Weights of a small GPT-style language model, trained from scratch on English Wikipedia: 14 layers.
Each number is 50 + 10 x the weight over the matrix's rms, rounded and kept within 0 to 99. Layers, rows and columns count from 0.

# layer 5 MLP gate, 1024x256, rms 0.0816, rows 982-1000, columns 128-255
72 57 47 35 56 50 33 42 61 43 37 29 51 43 33 62 31 46 40 59 55 54 55 51 35 69 58 61 43 40 62 41 67 39 51 45 52 32 31 48 54 53 46 62 62 40 62 56 48 59 47 55 55 65 47 40 49 50 58 51 58 42 47 79 39 34 61 38 57 43 72 63 42 31 47 42 66 64 57 45 51 49 62 49 35 44 42 59 51 57 57 55 49 56 63 55 34 54 54 69 48 55 55 56 39 62 44 46 37 25 63 50 35 38 66 59 53 44 58 53 46 33 62 48 41 58 40 42
59 33 54 49 41 52 42 52 53 37 42 57 56 43 61 46 50 51 54 36 56 45 60 46 39 52 40 54 53 43 36 50 54 29 54 34 47 30 36 53 50 50 45 56 50 36 63 33 49 48 43 52 67 43 18 32 53 66 50 67 52 32 49 69 49 40 46 50 49 44 46 62 49 22 63 41 56 52 42 65 40 61 49 49 52 46 49 35 46 66 63 45 45 48 62 52 39 51 73 60 56 52 65 35 53 65 51 51 47 52 55 70 48 36 50 56 62 55 43 53 73 46 32 54 42 54 30 62
40 48 39 47 53 44 47 56 41 48 59 53 41 51 41 35 62 25 56 51 37 45 34 49 56 47 53 60 55 54 48 45 46 54 41 43 44 57 59 56 42 64 65 83 56 44 62 64 46 27 37 49 42 51 44 61 47 60 53 50 53 46 60 59 43 53 52 48 65 47 60 43 60 54 53 62 51 55 40 56 35 46 55 34 63 39 52 45 42 55 54 54 42 55 33 47 37 58 61 59 39 49 56 50 61 50 48 55 60 46 50 47 62 32 39 56 41 51 59 49 60 29 55 64 52 63 62 59
61 37 55 61 43 38 58 50 57 48 53 40 46 63 54 54 52 45 51 38 65 49 60 60 59 64 34 42 46 54 40 44 47 72 36 58 54 47 25 45 46 57 61 54 61 48 62 32 40 65 43 47 67 32 64 49 63 80 59 38 39 64 50 57 46 46 52 50 60 69 51 62 79 52 58 44 32 50 49 54 41 58 62 54 44 51 46 30 44 47 41 63 40 46 63 36 32 69 43 47 63 41 44 60 17 44 49 54 44 67 56 50 46 58 64 46 64 68 58 48 31 44 55 47 56 28 50 72
45 53 43 60 43 44 47 48 47 63 43 30 50 54 55 41 60 45 42 58 73 54 46 50 68 61 51 39 50 62 30 64 55 46 22 42 44 53 47 42 57 44 54 62 63 60 48 66 59 34 57 47 73 56 61 55 62 55 66 46 33 58 51 56 53 42 51 34 52 73 63 56 51 46 28 46 45 59 61 56 32 70 56 48 30 69 64 35 43 47 48 58 44 48 51 20 63 65 45 57 50 57 33 51 47 56 54 72 61 56 57 65 43 53 47 40 59 62 40 53 48 51 51 72 32 34 41 50
51 53 55 66 69 52 44 58 44 51 40 62 41 47 51 48 50 59 42 40 52 35 54 30 47 45 59 54 55 55 61 43 58 31 70 35 53 36 42 65 52 53 44 47 61 58 46 63 64 66 66 39 52 47 64 47 63 81 44 31 33 41 38 55 48 35 46 46 55 52 35 58 65 48 55 34 58 55 37 46 39 56 47 50 59 44 42 52 75 56 55 35 49 57 37 38 47 52 58 58 58 41 38 44 48 56 54 49 64 69 66 50 62 58 44 45 49 44 56 37 51 40 57 34 57 42 35 65
64 56 39 40 36 73 64 44 61 57 78 46 57 57 50 51 24 43 43 41 63 63 43 53 52 64 40 59 66 56 44 61 43 43 50 65 45 31 47 48 45 60 73 65 58 45 58 57 52 64 58 44 65 41 49 49 52 48 48 46 59 53 50 52 50 37 34 53 52 42 57 57 64 62 55 56 53 56 59 49 39 54 53 37 58 78 57 29 49 40 46 49 51 36 60 66 65 55 62 61 44 43 51 60 35 58 70 65 48 53 44 63 46 41 66 52 43 58 49 56 43 40 52 52 52 55 20 65
49 44 61 49 68 55 42 65 65 42 63 71 29 70 51 37 55 27 55 42 53 50 54 55 47 62 65 61 55 50 64 44 70 50 61 48 46 53 61 52 46 71 60 25 47 51 66 60 51 49 56 56 33 49 69 68 45 44 41 40 46 61 46 57 43 41 60 47 47 53 48 59 44 67 56 44 59 55 58 46 54 46 62 44 53 33 32 43 56 44 44 44 48 34 51 41 34 48 59 45 52 44 55 53 31 27 56 35 41 55 46 45 57 48 52 40 50 44 51 41 39 44 42 47 55 50 61 44
76 40 31 50 52 72 51 74 56 54 58 49 74 63 46 46 70 54 39 48 68 56 55 64 46 64 50 53 64 34 45 51 52 74 43 52 47 36 49 64 41 52 46 49 62 66 53 42 53 53 60 46 52 37 50 39 54 34 46 24 60 42 42 63 33 42 35 51 60 47 48 47 73 66 44 55 53 57 56 48 42 50 68 45 62 47 44 46 59 55 50 33 60 73 36 59 51 60 54 48 50 54 59 36 53 64 60 47 52 50 50 49 50 56 54 53 40 50 45 41 49 47 38 47 55 41 58 43
58 49 46 50 56 66 41 55 40 47 44 39 49 51 56 44 45 55 43 59 65 24 48 51 41 58 35 54 41 52 67 35 45 64 56 37 69 48 34 49 45 33 66 51 73 42 60 51 44 54 41 46 37 46 52 66 61 55 60 46 30 59 41 48 58 47 39 65 53 50 47 42 46 39 53 66 34 46 56 48 33 58 44 52 54 32 45 37 49 58 61 59 46 41 68 26 53 53 58 59 21 42 54 61 45 70 30 50 48 33 60 47 45 34 58 52 56 51 63 60 34 52 55 45 28 43 37 44
62 40 37 58 60 62 52 43 59 57 52 42 39 51 41 50 45 47 40 62 36 56 50 72 37 48 62 59 59 39 61 63 50 61 47 56 47 38 58 49 53 63 32 69 59 69 37 41 61 44 46 51 45 48 52 54 50 56 38 60 49 46 34 60 37 37 50 59 38 52 33 60 41 41 51 73 49 41 48 35 42 47 53 52 67 50 38 45 41 45 54 38 47 62 47 42 53 58 57 48 43 51 47 56 53 61 42 55 68 47 56 68 65 57 42 54 42 51 47 58 60 49 74 47 53 77 46 67
43 48 39 57 65 54 54 53 51 47 49 51 39 55 56 49 53 39 37 62 53 48 60 60 36 58 45 51 49 62 57 54 37 46 42 46 53 44 52 40 37 42 57 53 52 47 46 47 58 39 47 63 65 48 50 59 45 50 47 38 58 61 23 59 72 34 68 61 45 58 34 51 54 54 58 47 50 63 44 43 46 54 44 66 64 50 49 46 56 67 47 50 50 51 44 45 49 53 43 39 49 52 63 41 68 49 51 75 29 51 49 50 43 54 50 57 48 47 36 57 32 42 58 63 36 45 36 68
47 56 27 56 39 64 57 43 60 39 41 59 61 48 68 43 29 41 52 54 64 36 42 39 47 40 68 37 47 78 63 48 52 54 53 44 48 46 39 62 43 48 58 59 36 44 43 72 54 41 50 33 70 57 36 61 57 55 61 63 52 51 42 34 35 30 62 45 46 49 37 58 56 63 64 60 64 45 56 47 47 57 61 68 56 47 48 44 70 45 49 39 68 56 38 47 49 63 50 40 61 55 72 62 61 52 69 46 61 56 53 45 37 48 54 40 63 33 43 44 53 35 56 54 48 52 48 56
48 38 46 59 41 55 47 34 61 48 50 36 46 53 55 33 55 69 41 31 43 51 45 48 44 31 71 43 54 58 44 50 54 47 36 70 48 53 50 61 40 55 49 68 61 42 54 59 65 64 37 53 56 54 37 60 72 51 68 49 36 52 38 47 53 46 52 61 53 38 48 60 44 52 33 49 57 39 51 47 44 41 67 42 47 55 53 40 48 60 55 47 61 49 49 45 65 40 57 44 49 31 71 60 45 43 47 52 52 42 40 51 55 49 50 49 59 58 53 46 54 41 44 55 46 37 52 49
48 52 57 55 49 78 50 33 29 50 52 52 51 46 64 42 71 44 63 45 66 46 56 56 61 62 48 29 58 44 61 35 32 46 52 40 41 48 46 70 62 55 68 35 60 50 62 40 60 60 60 62 50 63 58 34 56 54 46 59 56 43 52 67 46 49 36 49 54 50 51 46 45 51 56 53 51 51 64 41 49 41 62 46 38 52 52 69 53 37 72 53 55 45 57 55 75 57 51 69 53 40 52 62 58 60 76 35 34 52 62 45 53 41 59 51 52 43 54 51 47 52 48 44 58 51 36 61
48 48 55 57 68 45 34 46 46 55 65 48 41 41 57 32 56 38 58 64 61 47 49 44 49 50 47 78 55 41 44 38 55 54 50 33 57 47 48 41 59 51 53 61 37 58 40 63 38 57 45 58 53 62 28 41 65 37 66 49 33 57 48 50 73 26 44 44 44 43 38 47 47 52 40 51 45 52 55 57 48 57 46 56 67 43 46 51 58 63 51 51 63 55 39 42 45 50 66 54 45 50 57 25 58 51 54 45 67 46 50 45 49 63 62 43 41 56 46 38 55 24 48 66 64 58 35 65
61 56 49 66 45 49 40 58 54 43 48 43 50 54 45 43 46 50 39 33 59 52 61 60 47 49 30 40 67 59 56 47 59 44 57 50 49 43 42 43 36 62 70 47 50 46 60 42 46 56 57 55 57 55 69 55 56 56 33 62 54 47 57 66 51 53 54 57 64 39 71 48 53 40 41 51 52 62 54 52 47 46 52 34 70 41 48 50 64 46 54 36 51 74 48 38 48 47 48 54 47 46 64 53 49 51 56 27 27 38 51 51 55 45 39 40 55 56 67 62 57 62 53 28 55 38 29 58
54 51 52 59 52 45 40 52 60 34 66 47 58 34 69 39 48 56 40 60 61 60 42 13 58 65 47 63 45 45 66 74 56 59 66 48 43 60 39 64 69 61 68 64 47 40 49 51 51 65 62 49 59 54 49 47 62 52 60 67 48 35 59 56 59 51 54 37 59 55 50 54 63 49 63 31 54 60 58 45 30 37 36 60 60 52 32 32 62 51 57 43 69 56 53 45 48 48 45 42 56 58 51 53 60 68 58 42 58 51 60 36 67 60 52 69 72 60 46 52 46 45 47 42 49 30 42 42
63 37 44 44 37 56 48 58 70 53 52 56 58 58 49 51 48 52 48 47 36 59 66 56 49 41 53 51 47 41 42 44 53 63 57 54 53 50 42 16 50 43 61 35 45 41 70 34 43 47 53 50 45 51 49 52 45 67 45 31 49 49 42 64 53 42 27 62 54 60 54 52 49 45 45 41 62 52 61 54 49 37 49 50 65 49 40 57 43 65 36 44 67 54 49 64 45 56 73 48 40 28 53 43 44 52 48 56 54 58 43 65 67 49 47 57 52 59 43 49 38 45 66 42 48 46 44 44
# layer 5 MLP up, 1024x256, rms 0.0768, rows 982-999, columns 128-255
56 42 58 42 48 53 49 64 39 36 46 74 50 40 58 47 44 62 44 27 56 57 49 66 52 56 55 60 51 46 41 56 44 43 53 49 62 64 42 66 39 55 59 47 53 40 69 45 42 58 36 65 50 43 47 72 41 57 52 67 44 60 42 43 24 48 47 68 40 32 49 59 61 65 39 73 54 42 42 41 51 39 38 55 40 50 35 53 57 71 65 58 48 60 73 72 35 52 52 29 44 52 44 49 37 63 46 47 51 45 49 35 59 47 56 46 36 40 35 43 43 50 49 43 54 41 63 47
46 28 65 50 29 39 47 63 53 46 50 58 44 60 49 45 61 52 54 58 50 49 50 62 33 40 50 53 51 46 54 56 34 40 50 43 67 58 28 53 46 53 43 51 55 54 38 51 55 43 46 53 61 63 35 36 49 36 59 45 60 36 45 50 56 37 33 49 53 54 45 59 59 40 69 38 71 63 48 59 57 48 26 30 33 51 52 51 24 73 41 40 34 58 57 69 43 38 56 60 43 51 61 45 42 49 48 46 51 51 66 51 49 49 55 52 59 51 55 50 54 38 54 41 40 31 56 47
40 57 34 41 47 74 61 54 62 43 41 43 54 44 45 37 53 52 58 58 56 48 53 49 49 61 34 37 69 40 50 59 47 58 41 36 49 56 49 61 28 47 46 39 41 56 74 42 50 35 51 55 26 42 63 47 46 48 66 58 40 65 47 42 57 41 28 45 61 37 56 43 68 70 56 61 46 50 59 61 53 60 58 46 42 38 31 67 47 62 58 47 51 57 28 32 42 50 58 47 53 62 64 34 55 48 53 34 51 46 54 51 47 52 45 39 48 54 57 38 49 57 61 52 72 62 57 67
58 59 48 47 49 47 45 26 59 65 51 49 59 53 41 43 41 36 63 51 61 55 60 59 49 66 38 43 65 50 52 28 46 43 52 46 52 51 27 45 62 52 65 40 66 44 64 33 48 55 40 50 57 38 49 53 57 46 48 45 51 55 42 51 56 44 54 44 64 56 60 54 42 58 46 47 32 54 53 67 40 56 61 47 45 50 50 47 67 50 61 61 32 45 46 48 42 62 50 57 44 58 35 55 51 72 42 53 50 38 70 45 51 33 74 48 54 57 46 53 44 65 58 40 45 40 50 55
37 71 42 52 50 45 41 38 47 55 50 40 44 42 36 62 48 50 39 40 67 42 46 43 42 51 49 57 50 53 36 45 56 44 51 68 60 58 25 46 44 44 46 54 59 56 44 52 48 70 46 42 63 17 37 38 49 34 39 51 32 51 62 52 41 45 52 53 61 46 33 58 47 53 48 53 61 42 58 61 46 60 65 38 48 43 44 51 58 43 37 65 44 38 65 65 53 47 54 33 37 45 54 64 58 43 58 67 54 58 55 63 44 82 51 57 42 42 61 51 60 53 62 41 59 42 50 61
51 49 53 47 56 62 37 55 51 56 36 42 54 31 41 66 52 68 38 38 50 55 55 52 63 66 26 38 61 62 61 35 56 46 41 50 50 52 33 41 54 51 45 60 49 61 54 42 59 50 59 62 59 48 39 35 53 34 67 18 49 48 43 40 56 29 46 54 60 51 55 52 49 38 56 27 30 70 37 53 39 37 39 68 38 58 38 37 46 49 43 45 46 59 51 58 47 53 33 51 49 72 69 43 39 52 42 57 39 67 62 57 35 49 47 54 51 35 48 41 43 47 44 51 56 33 52 42
32 27 60 63 65 37 33 58 50 45 37 47 62 54 62 57 52 55 54 58 30 52 52 47 48 57 56 64 45 51 54 46 57 52 66 51 46 53 48 36 61 52 51 55 42 48 39 39 51 33 55 57 40 50 49 43 48 50 37 51 38 48 39 54 49 50 66 57 54 68 53 60 46 26 31 44 37 42 49 47 44 33 48 47 45 37 36 64 59 48 44 54 57 53 60 30 38 46 39 48 55 49 36 30 56 51 45 46 58 56 42 51 61 64 29 51 59 43 58 41 60 55 65 63 29 40 55 48
68 40 54 59 51 55 49 82 53 41 46 55 57 39 58 59 37 37 61 27 47 50 37 54 43 51 55 41 59 65 63 45 59 38 54 33 49 58 43 56 56 72 70 32 43 52 46 61 46 62 54 39 47 63 49 40 52 54 63 51 59 53 51 53 42 61 42 45 44 60 48 40 53 48 51 72 63 32 54 42 54 23 67 60 53 45 45 39 55 52 58 28 47 51 43 49 70 25 49 50 57 47 51 55 51 52 55 58 55 41 50 56 53 56 48 52 58 40 44 59 39 53 58 54 61 50 46 51
55 33 38 61 45 37 56 59 51 61 48 41 55 45 56 47 41 50 49 55 59 43 56 57 51 32 58 45 42 58 44 55 26 56 51 54 63 44 55 50 53 52 44 43 62 50 36 34 56 64 55 45 50 35 51 68 44 34 43 39 36 54 34 47 37 61 54 51 56 47 43 40 56 49 49 36 61 61 33 37 58 46 60 67 60 44 49 42 43 32 69 47 47 55 50 73 46 37 61 51 43 54 49 43 57 24 33 54 58 47 50 55 47 54 46 54 36 64 27 50 46 47 47 42 65 65 59 47
40 54 30 44 46 64 55 55 44 32 59 64 45 44 59 59 43 40 29 53 39 44 67 52 46 42 38 52 43 46 45 59 49 69 59 31 49 56 42 56 61 54 53 62 48 21 42 56 38 51 67 41 46 62 48 41 54 37 54 63 45 48 41 50 41 68 26 48 53 30 53 40 52 49 57 46 45 61 45 50 53 48 45 47 48 39 49 47 46 51 56 27 65 51 51 49 75 66 57 71 45 50 55 44 48 35 56 44 42 36 37 60 47 68 63 53 34 44 46 45 39 47 41 42 49 51 46 67
65 48 45 47 51 63 67 64 54 57 45 54 52 51 52 38 49 47 64 44 52 56 49 63 61 57 39 50 55 47 52 68 49 51 38 51 42 48 58 55 63 52 58 40 59 56 28 62 48 40 45 47 64 54 65 37 43 29 44 40 53 24 54 50 55 52 47 46 64 74 42 55 38 70 60 52 43 39 43 52 51 46 39 41 53 58 49 60 50 36 37 64 51 39 57 56 33 39 47 42 54 45 54 34 27 54 62 41 52 45 53 55 44 45 44 46 58 55 45 39 50 57 60 62 63 40 35 56
53 49 55 54 56 39 52 37 66 37 67 55 36 34 38 66 70 50 40 65 36 49 38 59 46 45 43 40 56 71 55 59 53 44 50 66 52 47 54 53 46 50 56 45 38 49 54 68 69 41 41 69 56 56 40 49 48 56 35 49 55 47 60 48 46 45 38 68 34 71 45 51 35 46 63 45 63 44 52 41 58 38 47 48 65 52 55 67 52 33 52 36 63 48 42 48 59 62 46 43 59 39 40 61 60 48 45 63 51 51 71 60 39 64 41 59 52 48 55 67 48 49 47 35 56 37 41 28
51 55 66 54 74 56 39 54 62 52 50 46 51 59 53 49 52 40 56 55 49 44 55 55 45 31 52 52 49 47 45 33 55 61 39 35 31 36 26 54 50 48 58 37 48 50 63 38 55 40 45 73 47 42 55 44 45 65 66 46 27 57 42 52 49 53 57 43 64 61 45 57 52 36 38 43 46 56 50 34 51 70 38 58 56 49 51 41 41 50 45 60 49 35 53 71 41 52 64 48 44 28 54 38 61 51 39 43 32 33 71 58 60 48 46 68 54 53 44 48 44 60 40 71 53 28 76 52
50 52 53 50 44 61 35 43 37 55 36 41 52 50 50 49 49 61 53 44 51 41 55 60 38 65 43 47 43 53 41 52 59 40 41 42 68 35 47 44 73 45 44 44 55 39 56 61 57 49 40 47 59 40 41 45 58 43 49 54 58 51 55 47 51 50 45 44 61 44 43 44 41 45 60 29 53 56 30 58 49 50 55 45 52 61 40 47 51 44 60 45 37 53 64 59 55 29 65 50 73 68 60 54 50 63 45 57 36 57 61 64 68 38 69 49 63 28 60 56 40 50 54 57 53 54 47 51
48 56 44 53 47 55 57 50 60 48 42 47 60 40 41 64 46 52 59 41 38 59 51 59 54 57 56 40 56 62 56 46 53 52 41 52 47 34 58 63 41 59 48 61 65 44 53 44 44 62 49 62 45 54 94 79 60 43 34 45 52 53 53 55 52 31 55 54 47 55 55 47 44 57 49 69 43 26 58 44 48 49 34 27 28 48 51 55 42 58 50 60 59 50 51 40 40 27 47 57 51 54 46 54 65 32 39 25 53 54 34 50 56 57 44 38 58 49 50 42 56 44 59 34 52 50 62 42
44 37 51 47 50 60 44 48 36 49 42 60 29 31 51 42 61 67 61 49 62 67 54 57 48 38 53 64 36 40 50 54 52 37 55 60 49 59 58 50 50 46 25 59 34 44 64 55 51 59 35 50 46 40 46 30 56 38 46 67 53 49 49 45 61 41 43 49 45 54 60 46 44 50 42 77 42 49 58 59 60 58 57 47 57 65 44 43 48 69 41 53 43 45 51 61 49 45 60 49 60 36 46 47 55 41 53 38 57 55 41 36 51 48 50 52 60 48 49 34 63 56 46 52 36 67 49 50
55 30 49 53 37 34 49 31 42 39 60 63 56 57 50 42 42 46 31 29 38 61 55 43 36 49 44 45 61 41 48 48 50 51 69 50 48 52 49 60 55 53 51 42 41 42 63 44 40 46 45 33 51 50 55 55 59 55 47 29 41 60 52 59 60 62 50 54 54 53 45 55 52 60 59 45 60 61 60 66 48 65 53 40 41 49 34 53 64 45 68 54 43 50 48 64 51 51 66 45 54 47 54 36 41 39 48 60 51 45 63 72 55 41 50 50 49 52 63 46 50 56 56 67 47 61 57 40
51 40 39 42 60 54 62 59 71 40 50 48 46 65 58 56 40 48 64 33 42 56 71 54 45 49 43 70 41 53 59 47 63 39 68 57 57 53 58 33 44 42 48 66 46 44 52 33 56 34 46 59 40 44 44 56 58 44 39 58 53 54 49 44 60 54 65 33 55 53 41 50 47 39 60 47 67 47 72 58 49 44 51 61 66 69 31 49 70 59 55 55 50 44 58 62 31 66 37 37 50 39 51 29 49 49 33 42 55 48 49 72 45 46 47 41 39 43 29 61 65 33 51 49 26 49 35 48
# layer 5 MLP down (transposed), 1024x256, rms 0.0759, rows 982-999, columns 128-255
67 51 59 48 41 38 55 61 33 50 50 56 23 59 44 50 48 57 36 42 58 53 48 48 53 69 37 57 40 46 50 54 47 57 44 58 55 68 46 60 36 60 37 56 45 43 68 33 50 42 55 45 49 50 33 32 42 53 58 43 51 34 44 48 47 70 46 61 53 41 57 56 40 41 58 49 41 45 24 57 28 65 56 42 48 63 59 32 51 47 68 48 52 48 57 63 66 52 44 42 63 66 60 54 59 57 54 38 48 59 42 49 45 49 30 56 37 37 49 54 48 48 57 66 59 53 65 54
52 45 33 32 47 57 46 53 36 29 49 79 51 33 50 58 68 48 58 44 43 64 42 55 59 57 51 49 50 51 60 42 26 52 48 42 65 49 53 37 51 48 33 39 46 44 56 50 41 67 66 62 64 51 40 68 46 44 53 60 62 54 41 40 31 56 56 44 51 38 45 52 54 58 60 74 66 52 51 41 59 63 44 59 44 47 79 51 58 46 52 38 41 53 32 57 67 26 38 29 49 49 45 61 52 37 44 44 52 48 62 25 58 47 39 49 41 60 50 50 38 53 52 47 53 52 62 49
42 46 54 50 59 41 43 48 51 44 36 42 51 36 58 51 54 68 37 46 48 60 67 60 47 41 48 42 48 60 57 56 40 49 52 27 51 47 45 65 60 40 39 53 47 59 67 50 29 53 46 58 53 51 63 53 58 62 56 40 47 67 36 48 44 41 49 58 47 43 43 48 47 61 53 42 77 36 66 51 62 68 72 56 56 42 44 68 54 62 17 43 45 43 49 53 58 31 51 48 33 41 58 52 47 48 47 49 57 23 34 52 36 68 46 45 55 47 60 43 57 54 54 50 54 45 50 52
65 35 44 49 39 38 62 67 53 44 38 44 56 67 47 59 58 37 48 42 44 50 72 64 55 46 37 35 37 46 47 43 49 38 41 41 64 42 36 47 58 40 50 59 47 48 41 52 50 58 24 60 67 37 34 41 36 56 54 50 37 65 41 39 59 67 55 52 41 63 51 42 61 59 42 42 34 58 52 55 46 58 39 46 46 49 47 33 47 62 37 65 41 48 44 38 44 43 55 52 60 47 42 60 35 54 52 59 37 66 47 55 54 50 56 47 45 67 62 48 31 57 41 49 57 47 45 65
59 68 54 65 40 39 42 53 37 62 38 39 49 69 57 57 47 62 40 41 47 58 51 55 57 48 34 60 43 49 44 38 59 43 55 59 35 66 48 61 52 41 39 36 42 41 53 68 64 54 33 51 69 37 45 34 52 50 66 43 39 50 39 52 79 48 45 55 49 46 65 75 54 44 59 46 48 59 64 58 42 48 44 27 63 42 58 41 50 47 37 42 34 51 29 49 64 37 45 38 57 59 48 56 47 54 60 39 35 51 46 55 48 56 69 58 49 44 57 63 47 44 34 58 41 36 67 48
39 35 40 56 49 51 55 54 35 50 59 46 37 46 45 17 50 63 62 57 45 59 39 44 38 60 32 55 47 57 48 50 59 47 62 47 36 47 52 40 44 45 51 63 41 45 31 44 48 38 38 50 48 53 58 48 62 46 55 40 57 24 59 39 50 53 39 47 61 35 35 61 38 43 43 44 48 41 47 41 66 47 48 50 51 34 49 41 66 23 37 51 33 44 49 28 42 48 52 64 40 71 67 43 53 33 54 58 57 56 56 54 35 29 51 37 43 46 36 41 66 40 63 42 58 32 40 51
37 63 63 55 49 62 45 54 62 48 33 61 50 42 47 54 46 53 69 62 40 38 49 51 42 51 51 51 49 56 60 58 64 53 55 46 48 55 39 45 54 41 49 57 54 55 46 57 43 45 36 47 30 38 52 47 62 50 37 68 53 39 47 42 40 48 58 52 71 56 58 55 57 54 46 46 36 53 49 52 08 54 52 51 58 40 42 61 53 46 56 57 57 66 46 30 56 50 43 43 52 58 58 59 58 58 59 40 44 35 46 62 75 37 60 56 59 61 53 46 56 39 49 52 55 56 54 50
37 60 58 50 44 51 45 38 50 43 45 44 46 51 51 54 57 45 46 46 41 49 36 29 61 48 49 34 45 30 51 52 61 59 47 58 61 59 54 62 55 49 29 61 63 50 63 42 85 46 38 44 49 43 69 52 46 61 52 50 60 56 43 44 55 46 50 51 61 59 57 52 50 59 47 35 33 54 49 58 71 62 59 60 57 47 62 38 66 57 77 51 42 58 40 51 22 71 60 48 46 40 38 44 32 63 50 46 56 35 48 46 45 49 57 51 65 47 66 53 57 50 40 29 46 66 33 51
42 70 54 49 27 31 47 30 53 65 41 47 53 31 49 44 45 47 65 47 55 39 48 48 57 53 44 53 51 73 55 35 51 39 48 42 47 67 40 49 64 38 63 36 76 52 40 64 47 38 39 62 61 43 42 63 57 50 57 61 59 55 44 65 49 55 51 55 44 67 50 61 60 32 42 48 62 45 60 54 79 64 48 43 49 49 53 58 36 58 71 57 37 54 57 42 43 38 48 48 56 65 46 48 41 46 43 54 48 28 63 45 49 49 49 49 50 50 37 59 48 33 42 37 59 27 57 63
55 47 55 31 46 65 58 63 60 70 55 34 49 50 59 59 72 57 53 55 54 63 55 37 44 65 57 47 36 50 62 60 51 53 76 43 46 52 67 55 36 43 53 47 44 48 50 44 45 44 62 53 53 37 62 54 22 62 66 44 42 38 51 45 52 51 43 42 53 57 39 45 32 44 48 57 54 40 47 35 63 66 68 44 54 68 38 48 55 63 38 34 48 21 50 55 36 35 54 55 49 49 47 51 43 64 35 50 48 42 61 49 67 27 51 70 46 41 38 59 44 41 44 34 54 51 69 56
54 33 67 59 38 60 44 55 50 48 52 39 53 43 39 51 36 38 39 34 68 66 42 60 57 34 52 45 25 37 64 47 57 41 48 48 50 46 37 46 51 52 54 43 54 56 66 71 41 50 62 49 54 31 42 28 58 38 47 68 40 39 39 54 53 75 53 51 47 60 57 45 42 54 69 58 18 57 64 65 28 51 54 38 65 45 39 57 56 57 47 43 29 53 53 53 42 46 51 43 55 41 55 58 55 33 40 42 47 61 49 40 49 61 51 51 51 64 47 55 47 53 56 47 38 53 57 53
54 53 48 45 32 49 42 60 51 61 61 38 78 50 39 43 54 49 45 57 38 55 60 44 47 22 70 46 40 40 55 65 51 39 65 59 53 63 62 43 44 63 46 47 65 35 60 52 49 77 51 62 55 57 36 38 31 62 66 48 40 41 55 49 74 54 35 37 49 60 50 53 41 55 35 48 35 63 42 48 61 42 64 49 42 49 51 46 45 42 49 28 62 54 55 62 50 52 54 43 38 26 56 70 56 51 51 38 68 47 44 63 58 53 51 46 54 54 50 58 57 53 42 37 66 43 45 44
50 53 70 42 60 45 50 48 53 46 63 54 50 64 41 54 55 42 64 38 45 42 41 48 44 44 44 68 55 45 38 60 36 35 41 47 33 45 53 41 59 29 51 43 70 54 37 28 39 54 58 80 35 44 69 52 47 57 34 36 44 58 46 56 45 48 63 29 65 53 53 77 41 41 50 59 29 60 52 25 26 50 47 74 55 51 49 41 46 49 62 52 43 46 60 56 37 54 58 52 33 32 52 64 53 48 55 52 57 46 53 63 71 45 56 59 66 67 44 40 52 58 56 41 48 52 53 58
60 49 44 46 49 59 53 46 45 41 47 44 61 59 61 71 61 47 52 54 53 46 58 45 53 67 45 50 56 47 55 50 24 68 48 49 58 49 55 56 49 55 45 63 59 63 50 38 59 46 57 60 58 56 42 38 62 69 42 64 33 58 39 57 38 51 53 47 48 51 62 30 52 46 36 59 51 48 47 68 59 56 69 43 52 38 55 49 56 57 65 46 61 38 55 62 47 58 62 49 38 60 41 57 56 54 52 58 40 75 62 66 61 45 69 47 61 42 42 54 41 42 57 46 44 43 65 50
65 50 56 57 56 64 53 44 36 43 42 46 22 57 49 55 55 48 41 50 43 52 28 63 29 57 53 53 44 46 56 41 60 67 53 54 32 36 57 31 71 47 56 54 58 48 66 51 66 42 61 33 56 64 55 39 44 29 44 38 57 74 32 60 40 61 39 57 29 67 60 59 47 37 41 52 55 61 39 53 52 70 32 58 44 63 63 40 68 49 46 32 43 52 41 45 59 48 35 44 52 56 61 55 66 42 63 43 22 35 56 49 56 41 35 49 33 44 62 52 52 45 61 45 31 39 49 69
48 59 49 66 45 63 56 49 34 38 52 65 58 47 47 58 49 63 44 37 42 40 47 46 62 41 47 31 59 47 47 63 65 60 39 77 29 56 55 56 37 49 55 49 60 41 53 43 38 71 41 63 64 46 39 33 49 52 31 45 78 41 48 56 51 66 57 30 60 40 47 51 53 63 56 59 36 61 73 43 53 61 52 35 43 48 33 51 47 52 53 46 46 53 52 52 33 55 30 39 50 51 45 53 62 51 63 51 47 36 41 43 49 37 57 53 36 46 45 50 52 54 58 43 47 53 48 32
54 32 58 63 65 45 38 48 46 61 52 44 42 57 46 46 49 65 52 52 45 43 35 50 47 50 60 41 62 27 44 53 48 52 45 39 61 39 54 61 43 54 51 40 51 39 44 39 67 35 58 31 57 49 45 50 43 69 61 55 54 53 51 57 59 62 40 66 58 45 65 60 38 55 39 61 46 46 46 43 37 38 59 39 62 59 53 48 63 48 47 52 68 42 52 54 30 52 54 50 54 32 54 45 59 49 53 40 39 52 45 42 40 52 59 52 40 52 42 56 50 45 56 42 47 43 49 37
48 52 35 46 38 56 45 36 53 51 54 53 50 56 66 55 36 58 54 60 53 48 63 65 35 64 57 50 50 53 59 46 53 54 39 53 34 49 72 47 42 27 58 47 46 39 61 40 59 52 61 54 61 48 50 52 42 60 54 75 49 51 55 41 43 55 52 66 65 59 54 59 58 54 51 48 62 66 64 57 54 48 36 46 54 61 32 50 52 42 75 58 45 48 48 61 35 66 55 47 46 48 54 36 39 47 52 55 49 44 56 56 53 64 66 52 57 50 56 34 48 53 35 50 51 41 52 51